Each number is 50 + 12 x the weight over its row's rms, rounded and kept within 0 to 99. Layers, rows and columns count from 0. The size before them is the row's rms in percent of the matrix's.

# down: layer 6 MLP down (transposed), 1024x256, rms 0.108, rows 271-284, columns 0-255
# up: layer 6 MLP up, 1024x256, rms 0.121, rows 272-284, columns 0-255
down271 106:48 51 45 50 60 51 24 55 51 67 43 47 55 52 45 39 51 46 40 29 52 42 62 37 48 50 88 49 35 69 50 46 46 53 58 62 57 70 53 46 71 48 72 56 54 55 46 60 35 41 33 44 64 45 35 37 48 32 59 44 47 57 43 51 53 74 47 41 54 47 40 39 47 47 51 61 34 55 59 40 52 84 39 24 20 39 25 57 59 68 42 55 55 76 31 42 35 44 42 50 74 34 65 46 54 39 32 61 64 42 41 42 51 24 56 74 36 47 37 53 59 54 36 46 75 46 42 37 32 41 55 49 49 48 39 36 47 23 58 65 32 57 40 52 40 56 39 34 56 48 52 61 65 39 40 30 57 48 50 29 50 52 22 60 39 46 61 49 55 37 49 49 72 48 37 43 62 41 38 60 60 41 49 78 32 67 58 62 68 33 44 56 51 52 48 47 67 53 45 59 47 60 34 69 55 28 48 48 44 31 70 57 55 48 51 45 49 23 43 62 50 54 39 50 29 54 45 23 70 47 60 54 51 58 59 57 53 55 34 42 27 45 58 53 41 51 47 37 41 34 42 37 40 42 49 42
up272 099:34 45 34 27 49 35 44 54 48 54 54 71 49 33 38 60 68 53 49 50 71 35 68 44 41 52 54 67 68 55 58 46 38 27 52 32 73 47 42 34 47 45 57 59 57 50 53 55 53 39 50 59 53 60 61 37 51 66 71 47 41 45 63 41 77 43 63 35 64 33 45 71 65 54 55 71 50 50 30 70 31 45 43 55 45 49 55 60 38 55 55 46 66 38 62 58 52 46 42 47 39 43 45 30 66 57 77 56 42 68 48 60 45 61 57 33 47 54 59 55 38 40 28 62 37 40 39 32 70 49 66 58 65 50 49 33 37 61 50 42 55 50 36 44 59 59 48 70 57 82 70 57 45 62 43 51 61 18 52 45 29 59 61 41 40 48 48 43 49 49 60 42 57 52 59 55 11 55 39 75 48 60 53 63 52 57 42 51 58 47 55 55 40 56 61 68 40 41 42 75 37 39 53 33 69 44 40 43 61 19 73 52 61 55 41 53 45 66 34 41 56 66 51 48 28 25 30 63 32 45 42 45 70 62 44 54 63 52 65 56 50 38 28 42 54 41 51 49 44 51 38 55 46 46 57 66
down272 095:52 65 60 62 86 72 44 41 51 43 38 37 49 61 69 51 40 55 46 48 44 59 39 52 61 63 57 37 35 50 54 40 56 62 32 57 15 52 59 49 47 54 38 38 30 40 36 50 56 52 49 36 54 51 33 50 52 33 34 47 54 60 43 58 30 47 57 54 52 66 55 39 36 61 45 34 57 59 75 46 66 57 56 44 65 45 48 48 58 47 57 55 57 67 54 39 64 46 42 44 40 62 72 76 41 46 28 23 50 36 65 32 68 48 61 42 27 57 40 39 64 64 63 33 51 60 52 81 49 47 49 52 44 57 57 65 46 40 49 51 41 46 63 60 37 38 88 35 48 40 22 24 47 51 44 45 50 77 45 27 53 38 45 54 65 52 35 49 45 60 38 46 60 51 46 51 86 44 53 32 40 50 64 56 49 38 62 51 66 71 32 56 63 28 34 42 55 53 59 34 68 49 59 61 52 51 49 60 39 56 38 63 43 37 61 54 33 52 52 54 29 44 43 55 58 69 67 48 72 37 49 47 24 42 61 42 53 43 38 51 53 61 70 50 38 44 60 44 54 43 67 48 46 53 46 36
up273 099:40 30 52 64 45 47 45 58 46 43 42 66 65 48 47 42 56 61 55 43 63 55 50 52 76 51 49 43 44 36 39 73 77 43 60 25 59 62 34 61 57 26 52 56 32 49 64 43 18 56 53 33 54 64 57 49 53 68 55 54 42 62 69 56 41 64 47 35 25 55 71 38 34 63 56 32 44 64 40 27 50 58 56 61 30 47 48 64 40 51 40 65 78 53 46 54 53 60 60 66 50 36 45 46 38 50 42 50 55 50 36 51 46 45 43 56 39 61 65 30 31 56 61 40 60 53 29 55 56 42 57 37 53 43 44 55 24 37 70 46 53 52 69 61 54 59 85 42 50 54 51 38 52 52 41 52 55 37 38 41 64 42 37 34 66 68 35 53 35 50 59 53 34 32 70 41 39 55 58 52 47 58 41 44 53 56 50 45 80 66 62 71 43 30 39 41 34 65 56 51 46 57 38 58 57 48 47 80 25 45 62 59 38 55 54 47 48 48 47 22 50 70 41 58 46 26 66 34 54 37 40 61 53 45 46 42 76 46 52 39 37 38 44 36 34 58 51 38 58 37 64 57 52 69 45 54
down273 096:56 79 49 36 54 46 52 56 64 25 62 50 40 52 51 56 41 27 30 75 43 55 59 47 40 63 44 47 47 65 44 54 27 61 32 50 62 35 51 21 69 68 23 64 57 62 45 59 63 52 43 69 53 46 57 26 41 50 50 41 54 50 61 41 59 32 68 53 45 58 47 53 60 24 49 74 63 46 50 63 50 38 46 66 72 44 44 30 55 63 70 43 57 50 80 44 57 25 61 30 32 67 70 46 53 56 65 39 33 52 64 60 55 65 65 45 46 44 32 58 49 48 37 54 41 62 64 54 50 42 44 54 55 71 51 49 53 63 51 43 42 48 35 26 33 36 34 35 45 31 41 54 41 37 75 44 64 49 45 61 18 57 66 52 38 39 57 37 51 61 54 43 59 60 41 36 52 59 31 61 41 48 55 63 51 46 64 65 33 51 32 43 55 68 56 45 50 41 25 43 61 59 65 48 68 54 48 40 66 49 30 38 55 59 43 35 68 50 47 61 51 61 69 59 36 59 41 73 58 45 55 45 61 59 51 63 32 56 51 56 54 68 44 52 44 54 34 57 36 43 42 37 50 41 60 54
up274 094:54 47 50 38 70 46 38 57 45 42 46 60 46 54 56 42 51 35 47 67 54 30 33 46 46 45 52 61 58 42 55 53 48 61 53 65 44 35 58 61 60 48 43 63 57 74 44 37 45 66 44 57 26 59 36 67 58 57 63 45 54 33 46 56 55 63 70 55 54 42 83 59 44 56 35 56 49 53 41 29 48 45 52 51 52 67 55 30 57 82 55 62 49 25 58 52 52 35 68 40 47 57 63 20 44 36 58 48 31 45 59 49 47 50 58 53 42 43 61 37 25 52 48 57 40 70 44 65 30 66 27 61 50 33 54 64 43 33 68 53 39 47 25 86 56 34 76 61 32 62 50 58 53 53 28 15 37 32 34 38 30 50 48 50 37 51 45 62 53 67 51 71 58 55 37 70 37 53 51 57 59 53 55 43 47 62 60 46 46 59 45 60 54 39 57 51 56 31 50 59 49 66 48 32 61 32 40 57 40 46 52 52 55 47 48 58 54 53 49 42 50 59 67 57 38 46 45 57 53 56 56 62 68 57 73 77 64 52 41 46 42 58 41 32 71 51 68 51 44 49 33 30 49 81 41 64
down274 091:45 52 60 49 27 48 62 52 78 65 62 37 59 47 42 57 66 50 27 27 37 70 62 39 47 31 54 43 34 54 40 48 72 36 48 42 74 51 54 50 45 44 61 44 25 11 58 43 57 31 52 52 78 62 61 36 79 30 29 38 43 58 32 40 47 44 51 50 44 55 34 62 66 58 55 69 52 39 52 61 66 63 54 41 53 36 50 64 40 51 47 52 42 52 59 20 39 60 52 35 46 43 50 43 67 29 33 41 56 46 48 50 60 27 59 36 43 52 56 66 53 46 42 64 58 30 39 42 68 39 61 45 35 50 53 38 48 64 50 62 45 31 53 49 41 50 44 52 68 33 41 51 48 35 55 64 61 65 42 65 47 34 55 63 54 62 53 45 41 24 63 27 40 33 65 50 42 61 63 45 46 45 50 45 54 24 42 56 50 61 53 54 56 50 50 38 50 53 64 59 45 48 45 81 40 72 49 41 52 44 47 47 56 31 65 55 61 44 44 50 54 45 34 45 54 34 37 62 42 28 49 46 18 53 49 31 41 62 55 60 74 49 60 54 58 60 51 47 53 59 62 66 35 31 61 36
up275 108:70 69 55 33 66 45 56 53 51 27 48 52 49 43 50 68 40 47 69 31 54 45 44 58 65 38 45 46 50 60 56 73 54 74 65 35 54 64 59 50 48 51 34 30 68 58 50 26 48 52 35 39 42 34 47 55 52 69 65 69 71 43 60 56 61 36 52 56 27 35 59 36 31 41 68 68 51 57 52 62 57 36 59 50 67 44 68 50 54 46 60 40 60 49 58 45 38 59 59 33 42 61 45 62 66 31 56 56 28 32 54 60 62 32 35 48 57 39 68 43 42 45 71 47 51 64 48 57 47 48 75 43 58 54 47 38 50 52 46 80 34 47 26 48 63 53 43 54 55 53 50 46 61 60 54 55 31 46 54 50 63 30 40 49 56 55 51 19 49 43 48 61 42 60 52 28 30 37 42 63 51 59 49 60 46 57 49 45 62 68 39 59 51 48 53 48 59 28 36 52 41 30 39 56 55 57 51 40 64 65 66 43 42 42 50 32 75 60 41 55 45 73 72 55 50 28 30 60 70 64 52 38 45 35 54 25 44 42 33 65 56 42 60 50 28 56 41 69 61 49 67 26 47 49 28 60
down275 111:41 50 37 58 44 37 52 46 48 44 44 75 60 41 60 52 48 42 57 59 43 39 60 64 48 48 47 68 49 37 43 48 64 32 62 29 50 69 50 69 33 51 55 36 55 58 47 52 49 39 55 69 45 59 55 42 58 65 59 49 57 39 45 42 51 58 31 74 44 30 46 27 39 62 46 46 53 48 56 63 59 65 37 58 40 61 55 37 49 38 50 57 57 45 58 32 31 29 42 57 30 49 54 28 58 61 51 63 43 42 46 29 37 30 44 53 44 39 59 48 49 59 62 57 43 54 54 40 25 44 69 66 37 50 29 76 37 50 44 46 30 49 47 28 28 52 68 52 52 61 47 55 74 48 61 75 65 45 50 54 52 45 29 45 51 52 54 49 68 35 47 65 43 81 52 47 44 44 51 62 22 43 40 51 41 56 54 57 58 59 56 64 36 68 41 57 64 47 66 48 50 75 49 57 63 63 50 63 56 48 37 48 57 42 18 62 45 53 54 50 59 45 69 34 42 43 48 70 45 64 84 66 27 50 68 44 54 55 47 59 72 59 54 39 16 67 63 59 38 25 42 67 57 41 30 55
up276 107:50 60 49 59 59 32 38 51 48 64 78 48 56 78 55 62 63 41 38 45 51 51 58 50 40 43 43 39 42 36 43 41 68 33 57 52 40 37 52 48 60 52 48 39 51 46 72 42 52 57 50 48 48 39 45 44 54 47 53 58 40 47 50 37 41 27 52 56 46 48 60 84 45 70 42 54 62 63 38 61 31 33 65 66 28 41 41 26 42 46 46 51 54 48 35 30 29 46 52 26 52 60 48 49 40 30 56 56 43 72 46 61 44 70 37 47 61 51 58 04 39 46 67 26 61 46 36 40 33 46 50 30 55 54 60 63 51 59 51 52 51 55 59 46 46 39 59 58 33 47 60 58 71 43 47 44 54 62 47 75 42 49 57 51 48 43 42 77 71 37 49 69 68 49 38 77 53 59 58 50 68 61 54 34 50 42 61 49 51 44 44 45 73 51 37 42 71 41 52 34 41 54 45 59 23 68 32 47 40 51 44 51 63 53 47 24 49 59 64 58 39 53 45 54 61 41 50 22 65 61 42 55 38 39 83 38 48 61 33 40 64 40 48 52 35 53 17 48 52 43 46 55 61 55 64 53
down276 101:40 72 62 60 49 51 55 50 42 58 42 54 51 49 51 48 47 63 45 51 50 61 87 49 57 50 62 59 29 56 35 30 49 21 56 32 54 43 58 28 49 58 54 37 53 53 74 58 58 43 53 36 56 32 38 40 46 60 52 63 35 40 42 49 44 52 50 35 45 22 66 75 51 42 27 57 41 41 42 46 55 52 56 35 32 52 32 46 36 56 44 71 61 51 55 46 39 34 33 43 24 43 45 60 62 47 54 56 65 50 36 53 53 58 47 57 23 63 52 64 49 44 58 68 67 46 33 45 27 31 57 58 45 44 45 54 48 48 35 56 51 33 47 56 63 48 69 48 52 38 66 49 29 48 64 50 47 53 23 61 24 54 50 61 38 45 50 70 41 36 58 49 51 58 44 61 68 52 54 53 71 73 41 47 34 50 36 68 68 68 32 60 48 50 63 40 48 63 30 49 42 47 56 43 63 45 38 40 35 45 42 48 67 62 17 34 55 43 58 32 25 54 29 77 40 36 38 57 49 54 35 58 32 53 75 54 68 32 36 63 51 43 45 35 49 49 49 39 51 62 35 38 46 55 45 54
up277 114:60 39 61 51 45 53 29 43 51 52 58 52 54 34 58 75 43 57 47 61 51 46 57 47 48 80 30 51 58 61 46 69 31 49 56 75 67 44 33 44 53 50 47 54 77 36 49 43 50 50 64 44 58 57 75 88 65 55 39 62 43 48 50 45 42 58 65 32 48 39 62 57 72 43 68 52 37 48 68 48 49 46 60 62 50 52 30 28 62 54 43 33 50 32 45 42 44 38 51 42 38 61 42 37 33 40 43 62 29 29 44 51 43 56 43 37 60 53 59 56 30 53 53 69 33 62 52 66 25 31 34 44 51 51 63 50 56 63 41 55 33 37 50 57 48 62 54 31 43 71 31 20 55 45 62 66 48 62 50 33 40 63 32 55 53 28 45 64 35 43 42 66 55 54 38 63 54 32 49 56 45 73 41 53 41 60 51 50 48 62 44 42 24 59 53 71 47 57 48 46 43 38 55 55 43 53 64 46 55 47 45 57 32 58 54 52 44 15 54 51 52 39 52 46 43 43 67 60 37 67 37 50 58 25 26 75 69 45 69 55 62 60 62 20 49 54 48 55 50 53 57 61 55 51 44 57
down277 112:71 60 58 50 44 54 35 52 41 51 25 42 61 39 56 47 54 54 56 59 52 50 42 54 39 74 42 64 52 42 44 34 53 39 62 39 42 51 39 53 60 69 40 36 48 48 47 36 50 46 47 43 69 56 55 58 41 47 42 48 49 30 41 36 53 56 70 38 32 60 70 53 66 51 42 44 37 72 59 33 51 60 28 42 53 53 68 56 42 68 56 60 60 63 15 54 43 35 57 49 44 44 40 29 45 45 62 48 54 58 36 77 25 50 52 54 52 49 74 54 39 59 31 41 42 49 76 48 34 50 31 37 49 40 81 46 60 49 57 64 53 45 48 56 47 24 61 54 70 38 46 46 56 78 65 53 40 48 53 45 51 39 75 67 42 40 72 58 55 54 31 54 62 64 79 56 61 45 65 42 34 63 37 78 44 29 61 34 67 80 51 47 56 46 40 59 40 47 29 53 45 67 40 41 29 71 65 30 30 59 45 43 53 58 45 53 50 32 55 61 46 57 48 60 57 48 59 80 60 39 45 53 63 49 44 51 29 32 59 58 56 51 50 25 55 45 44 55 41 49 42 46 60 49 44 45
up278 096:29 42 61 48 46 29 52 52 55 57 36 46 52 70 55 55 57 51 60 52 51 48 53 28 57 50 50 33 43 60 67 67 63 32 60 54 36 85 47 40 62 53 62 56 46 38 66 44 58 49 49 60 46 54 29 54 53 43 44 60 48 63 59 32 12 51 52 48 54 38 43 58 46 56 49 44 47 58 34 73 49 42 40 45 16 51 55 52 69 44 57 51 49 52 55 67 51 33 55 57 61 43 27 71 27 40 44 45 45 35 25 68 61 66 60 32 42 32 50 45 22 42 46 42 45 43 66 48 47 63 39 60 54 64 57 65 52 57 48 48 73 48 29 38 46 59 48 40 52 51 49 44 36 49 28 50 68 62 32 42 68 49 30 37 49 74 43 50 47 75 45 56 71 48 39 44 42 50 39 51 51 55 51 34 55 44 56 35 66 64 38 55 48 45 27 36 59 44 29 28 51 57 46 26 51 43 18 54 40 57 77 74 41 59 38 29 62 43 50 49 36 44 36 59 58 32 48 65 45 36 52 54 59 41 68 50 44 59 62 33 35 65 45 50 56 55 62 34 66 57 36 37 62 40 39 38
down278 099:48 58 36 47 49 34 37 63 66 61 38 45 40 47 33 55 34 49 38 42 42 54 48 36 45 44 58 49 48 58 56 72 53 61 61 42 47 35 46 69 48 50 44 56 47 59 32 72 42 38 54 41 48 60 51 52 45 49 34 60 26 49 45 64 67 55 44 55 47 38 45 39 45 37 55 60 51 39 60 50 58 72 32 59 54 50 47 41 27 60 37 52 55 46 28 63 49 48 65 49 55 53 48 33 49 42 67 40 09 30 42 56 44 55 48 65 58 50 42 36 72 50 36 79 55 65 67 50 39 35 50 72 35 51 55 67 48 42 46 29 60 45 57 64 66 43 58 70 60 30 76 63 31 66 60 50 58 45 20 46 32 54 42 73 69 80 34 58 62 34 77 57 24 36 46 33 48 64 33 45 47 46 58 58 65 38 39 46 65 62 47 59 61 49 64 67 47 64 32 31 51 44 50 45 54 45 55 42 57 31 57 60 56 53 34 60 51 38 51 37 53 63 64 39 37 58 53 49 40 51 38 59 29 39 40 50 73 33 48 54 27 46 56 50 61 49 56 60 36 34 68 32 38 73 49 49
up279 102:64 61 53 45 55 71 39 66 51 38 58 59 46 71 66 43 53 38 78 37 52 38 47 44 39 60 53 29 69 45 45 55 73 69 53 50 57 57 61 68 67 46 63 69 45 70 42 45 34 59 50 51 76 61 47 46 59 40 50 33 63 42 77 49 62 51 60 41 75 53 64 49 69 59 44 48 44 45 36 39 36 41 38 53 38 45 51 32 79 52 57 42 59 60 58 51 40 56 54 35 72 61 55 36 48 33 72 58 51 51 45 48 29 60 60 48 43 49 62 58 62 51 47 29 59 72 42 50 60 29 42 47 65 46 40 41 66 49 60 32 63 30 36 49 63 31 54 68 56 76 42 39 42 53 45 63 42 27 67 50 37 59 71 42 44 30 69 44 55 62 55 58 62 64 74 61 56 33 55 63 61 39 44 77 47 30 54 46 55 51 41 54 40 50 62 30 44 45 49 66 48 53 32 58 51 53 67 72 45 55 64 46 51 55 30 69 56 76 54 47 43 46 64 53 69 54 37 37 50 38 62 48 43 35 37 30 57 45 65 46 51 32 45 45 45 42 57 50 62 56 50 68 69 57 56 39
down279 094:62 57 52 51 56 36 42 52 46 81 28 38 45 36 51 70 57 41 33 60 33 65 37 46 42 73 29 50 38 65 62 60 55 44 44 68 55 43 51 61 49 51 43 50 56 35 46 77 66 53 45 62 66 50 42 58 57 30 57 67 62 51 42 40 41 63 30 64 40 50 61 39 22 30 46 44 49 45 66 63 69 53 66 53 64 55 53 71 41 25 39 54 55 51 38 41 30 67 39 34 61 46 25 80 42 50 18 37 27 30 51 34 61 34 48 37 60 55 53 58 40 62 55 54 59 36 62 34 41 65 51 36 44 49 46 34 37 40 37 57 34 64 58 46 57 62 58 53 41 27 38 59 71 28 57 38 29 56 38 53 52 41 54 37 65 38 39 39 47 25 67 55 46 44 56 47 60 67 51 26 55 50 45 47 62 67 56 57 46 61 55 69 50 53 63 57 52 61 59 42 56 56 68 53 49 48 51 56 44 48 72 51 46 63 83 25 45 45 42 71 36 62 51 37 44 65 53 46 47 57 65 55 54 46 66 67 46 38 52 40 60 66 48 43 51 55 51 38 50 43 54 62 59 49 39 51
up280 101:26 39 35 40 31 39 41 26 51 30 52 56 48 44 59 52 65 58 73 48 48 72 69 32 52 34 57 61 43 42 51 37 43 40 46 50 58 45 45 42 74 41 31 53 36 37 31 54 49 56 60 50 57 44 39 48 37 45 45 49 76 68 51 36 46 70 77 22 33 37 64 57 44 50 44 64 45 49 40 57 55 44 69 44 39 53 47 52 63 78 43 55 52 48 54 40 54 63 52 65 41 44 65 47 48 54 50 44 66 40 32 27 59 47 44 22 61 34 45 25 49 68 76 66 63 57 52 54 27 62 43 50 73 34 53 60 46 29 52 38 54 51 54 44 51 61 31 51 55 53 54 51 51 43 54 64 53 52 43 63 51 49 53 33 52 59 63 37 55 40 41 34 63 50 33 31 46 31 63 47 63 62 57 53 25 67 47 51 55 60 39 47 53 58 43 54 69 61 58 70 43 72 60 33 47 54 39 47 54 52 53 59 46 28 51 60 61 31 44 42 65 52 60 56 56 68 65 45 54 55 30 53 35 33 59 85 61 49 52 37 45 33 53 45 60 26 45 57 46 59 40 58 79 74 58 44
down280 102:57 41 53 55 61 46 64 62 56 52 47 60 47 64 30 52 57 39 48 65 30 44 64 59 53 61 41 61 62 44 33 52 43 37 42 51 55 57 42 55 57 68 56 47 48 47 62 59 47 53 47 46 57 63 53 30 75 68 63 62 37 33 53 24 40 42 48 57 38 52 46 44 57 42 42 54 40 45 62 59 45 44 14 34 67 35 58 52 34 31 50 40 54 41 64 43 51 45 45 52 60 68 61 70 57 45 30 39 54 45 50 55 77 58 63 58 55 44 54 48 24 48 36 45 17 52 19 54 45 30 74 48 39 50 56 51 58 46 43 56 54 48 76 42 53 58 57 38 58 67 40 68 47 32 30 15 75 47 53 52 40 47 54 46 39 48 44 60 26 64 50 71 43 41 53 51 80 48 43 50 31 47 35 77 62 71 55 29 56 43 55 68 31 47 51 43 28 46 58 43 39 43 34 53 61 50 41 46 51 28 40 60 61 59 39 54 44 61 49 41 53 72 56 52 43 35 43 60 31 53 78 39 61 66 49 37 45 45 75 57 60 59 46 50 50 69 42 38 50 31 52 46 40 66 43 65
up281 099:54 58 46 35 39 38 57 52 38 56 38 78 30 45 69 62 67 55 54 51 49 30 57 55 46 46 40 59 61 47 32 53 36 28 53 54 24 74 23 59 39 56 47 47 75 41 41 56 60 34 44 59 51 41 49 66 42 52 53 54 40 56 69 48 48 63 46 49 71 42 68 64 56 48 50 44 57 41 48 64 53 49 49 50 36 41 57 42 48 60 58 52 71 70 65 35 33 51 70 63 53 48 32 56 29 31 56 46 38 66 59 45 37 60 34 46 52 60 40 52 44 57 53 35 33 50 44 51 52 69 45 34 49 40 42 59 54 69 34 53 54 42 36 47 50 69 52 70 66 49 40 50 39 44 46 64 49 54 65 43 30 68 61 51 53 61 49 74 45 41 65 37 68 58 65 48 50 66 68 44 41 44 62 52 39 54 43 58 41 55 40 42 57 43 43 64 07 51 40 55 53 48 48 71 49 58 58 21 48 62 86 57 49 68 36 47 44 56 40 43 50 48 62 48 49 43 67 56 31 65 42 61 58 53 33 37 53 56 50 45 81 38 43 82 59 62 40 34 69 84 53 54 46 35 51 47
down281 098:60 65 34 59 52 35 43 53 48 59 61 47 60 64 21 55 44 38 49 47 58 58 42 37 62 67 53 78 59 45 46 48 65 39 38 43 61 44 57 47 57 55 37 49 35 51 60 51 81 41 53 65 60 54 67 31 47 29 45 39 66 65 66 48 64 46 42 50 62 51 42 58 27 54 56 47 88 50 70 44 52 44 73 50 67 54 64 69 46 57 45 59 56 45 39 62 73 47 66 38 64 58 44 56 49 60 45 39 34 18 38 40 83 45 57 42 34 28 46 56 36 28 50 58 51 44 55 43 71 51 42 48 59 37 53 38 43 57 53 43 37 43 50 53 45 69 43 55 46 46 34 50 51 49 40 38 31 57 41 41 45 62 59 58 48 53 29 46 58 49 54 34 31 62 63 78 49 37 33 65 62 68 52 70 57 58 53 50 55 61 64 43 46 64 44 49 66 36 36 49 65 34 59 36 52 47 44 67 56 41 44 42 65 53 66 37 40 37 68 40 62 51 46 45 46 55 38 36 58 72 74 39 49 72 46 36 61 56 57 28 48 73 41 52 32 30 33 55 54 43 47 27 58 49 49 72
up282 094:63 50 69 57 41 53 45 48 49 73 39 48 45 60 46 62 60 57 52 42 83 42 44 53 39 51 37 64 57 44 31 42 42 37 52 43 72 46 48 58 69 39 48 25 44 67 48 45 56 52 39 71 54 41 64 38 69 43 46 30 56 42 47 58 64 49 26 48 43 65 53 49 48 39 63 72 46 38 61 57 37 39 60 58 44 56 48 72 53 39 36 39 37 40 46 42 41 43 66 75 53 33 66 48 29 55 50 60 50 62 52 39 53 56 51 38 33 27 42 46 43 42 69 52 62 66 44 44 49 65 49 72 43 39 55 62 48 50 34 42 54 33 61 74 49 25 50 65 66 57 41 40 56 56 39 08 46 50 47 50 34 63 19 35 61 32 50 55 67 50 51 68 54 55 58 29 37 43 75 53 34 44 48 64 31 51 41 56 57 50 51 41 56 30 37 51 46 47 41 53 44 50 74 55 61 47 41 47 39 40 63 56 50 42 45 61 38 53 76 53 62 38 50 54 49 37 92 57 52 45 67 25 48 44 58 62 51 52 68 54 52 51 58 47 48 69 63 55 55 59 55 58 59 38 55 83
down282 098:55 45 70 67 48 48 30 44 30 64 51 72 46 44 53 66 54 38 55 33 51 43 37 62 55 50 42 51 33 46 55 34 57 44 48 34 27 51 76 42 40 70 59 43 67 60 53 74 38 45 69 46 61 52 59 62 30 29 55 58 41 42 48 44 63 38 63 46 56 43 41 61 69 52 62 36 51 62 53 32 52 43 37 53 57 72 74 59 46 68 62 44 49 40 45 25 50 55 39 65 56 65 56 31 52 56 55 47 41 36 56 60 63 49 32 50 45 68 65 67 51 56 81 55 39 45 29 55 61 58 38 58 58 37 61 59 23 50 69 78 54 52 33 47 47 58 46 35 49 31 33 40 27 78 54 58 38 41 72 50 38 46 40 44 41 56 45 50 45 41 52 60 46 27 53 36 49 67 36 55 55 63 56 46 53 46 72 42 44 54 51 56 43 89 48 51 46 70 67 61 57 19 51 35 38 54 44 40 45 33 40 47 37 44 56 35 49 66 53 36 50 60 32 69 54 57 37 50 54 52 52 42 51 43 34 53 52 41 42 38 64 49 44 70 57 34 63 48 37 38 45 27 69 45 41 55
up283 104:39 40 58 59 41 58 20 26 38 47 29 64 37 45 46 54 63 61 55 45 54 21 80 44 58 51 40 45 56 30 32 50 39 46 72 39 55 43 60 60 74 41 38 49 53 41 38 47 34 51 46 50 41 54 53 70 52 55 48 42 36 46 58 54 65 51 55 44 34 32 47 60 62 65 52 48 67 65 50 52 48 64 56 63 59 44 62 44 58 27 51 50 44 77 48 61 68 32 30 53 55 34 49 42 32 52 25 59 31 44 44 36 46 52 44 30 39 45 51 38 47 44 65 35 58 62 28 62 44 39 56 59 58 36 65 30 59 52 69 30 51 45 55 56 69 48 41 66 63 51 65 49 45 41 48 57 58 66 33 70 52 50 52 70 71 56 43 37 46 65 64 72 62 67 41 39 63 51 49 61 59 62 49 99 52 65 52 26 43 59 66 56 58 53 78 49 44 67 55 49 41 45 45 53 46 55 57 51 46 52 53 50 34 46 14 41 39 34 39 49 54 33 51 62 34 35 62 52 47 46 34 52 63 28 58 52 31 52 46 43 54 48 55 44 35 62 56 50 46 60 46 57 51 53 38 67
down283 093:58 36 25 50 51 43 69 75 50 65 66 38 54 69 54 50 53 31 24 37 57 64 36 44 56 50 65 54 36 65 57 60 58 58 52 64 50 66 57 63 44 49 33 66 37 60 67 52 36 37 58 46 45 46 52 50 36 44 54 65 44 60 65 50 61 50 35 52 33 65 52 38 54 42 58 50 51 35 29 50 32 28 35 50 50 62 34 67 32 55 46 60 56 37 63 29 51 54 60 55 47 64 56 41 49 40 57 51 42 74 38 42 60 65 46 60 78 65 38 35 41 54 52 76 40 37 65 40 46 44 41 60 76 74 39 56 46 37 38 57 75 48 34 41 29 53 60 46 43 56 52 50 54 64 58 51 52 28 60 30 37 52 43 43 49 55 56 70 37 29 60 28 55 58 74 68 37 47 62 50 41 33 48 24 55 51 55 63 56 56 24 29 38 44 56 58 42 37 53 64 45 58 53 36 48 49 26 44 56 43 38 70 75 52 67 50 59 70 43 52 65 45 55 47 53 57 52 53 64 60 39 69 55 62 30 34 75 37 62 44 58 44 30 54 48 47 34 51 61 61 52 54 62 56 64 51
up284 098:69 51 41 50 56 62 38 58 35 50 59 60 49 48 42 58 75 59 53 64 48 40 53 56 60 51 35 18 67 61 41 26 30 53 51 42 33 54 49 41 57 54 60 62 42 61 30 50 49 47 74 57 32 43 45 46 44 57 45 59 41 55 51 49 40 50 53 70 39 54 51 37 36 47 71 60 66 42 65 43 32 31 64 48 59 35 34 47 39 48 69 26 62 42 50 59 43 59 72 24 61 55 46 57 46 41 48 46 54 50 51 52 38 55 49 66 47 50 44 61 58 59 39 64 65 48 57 55 67 39 42 58 50 56 42 43 46 69 55 63 37 59 50 45 38 71 39 61 46 48 63 45 48 49 41 50 65 43 38 49 47 36 35 37 73 47 55 56 53 57 72 51 53 43 49 23 65 36 66 60 56 41 41 54 33 40 60 59 56 48 51 38 44 54 54 34 63 67 51 46 43 35 35 51 43 73 51 59 41 27 60 84 50 37 57 58 75 65 52 63 39 42 58 62 33 68 74 19 46 35 48 62 30 67 28 44 43 41 54 43 86 37 67 55 24 62 34 41 78 52 53 58 47 45 66 50
down284 097:55 63 49 46 63 36 62 47 60 58 61 62 53 33 50 40 64 55 65 38 55 63 38 64 44 56 47 65 20 69 31 59 61 60 44 48 69 48 47 16 50 47 53 39 71 42 35 46 47 61 43 22 53 53 54 45 58 35 42 48 36 46 48 58 37 41 45 38 46 50 37 55 54 37 33 72 43 35 31 47 61 46 63 43 33 42 48 47 50 42 39 42 53 46 57 51 56 32 35 47 51 41 65 54 54 73 41 63 24 66 44 36 62 60 31 53 34 45 51 49 51 50 53 57 36 62 35 73 54 76 49 49 34 38 53 36 52 53 57 27 76 42 29 48 53 55 51 75 33 37 49 54 47 52 59 54 50 35 43 48 67 60 46 37 54 38 45 42 42 63 45 39 23 58 62 38 52 53 29 63 51 55 58 65 58 67 47 28 69 78 47 53 52 49 61 55 36 60 77 58 57 50 35 52 53 62 33 54 55 49 71 39 62 58 42 52 47 41 45 44 64 56 52 34 51 45 19 49 42 54 25 44 51 44 55 50 54 58 68 45 78 58 29 76 56 47 50 47 45 32 20 55 64 51 28 44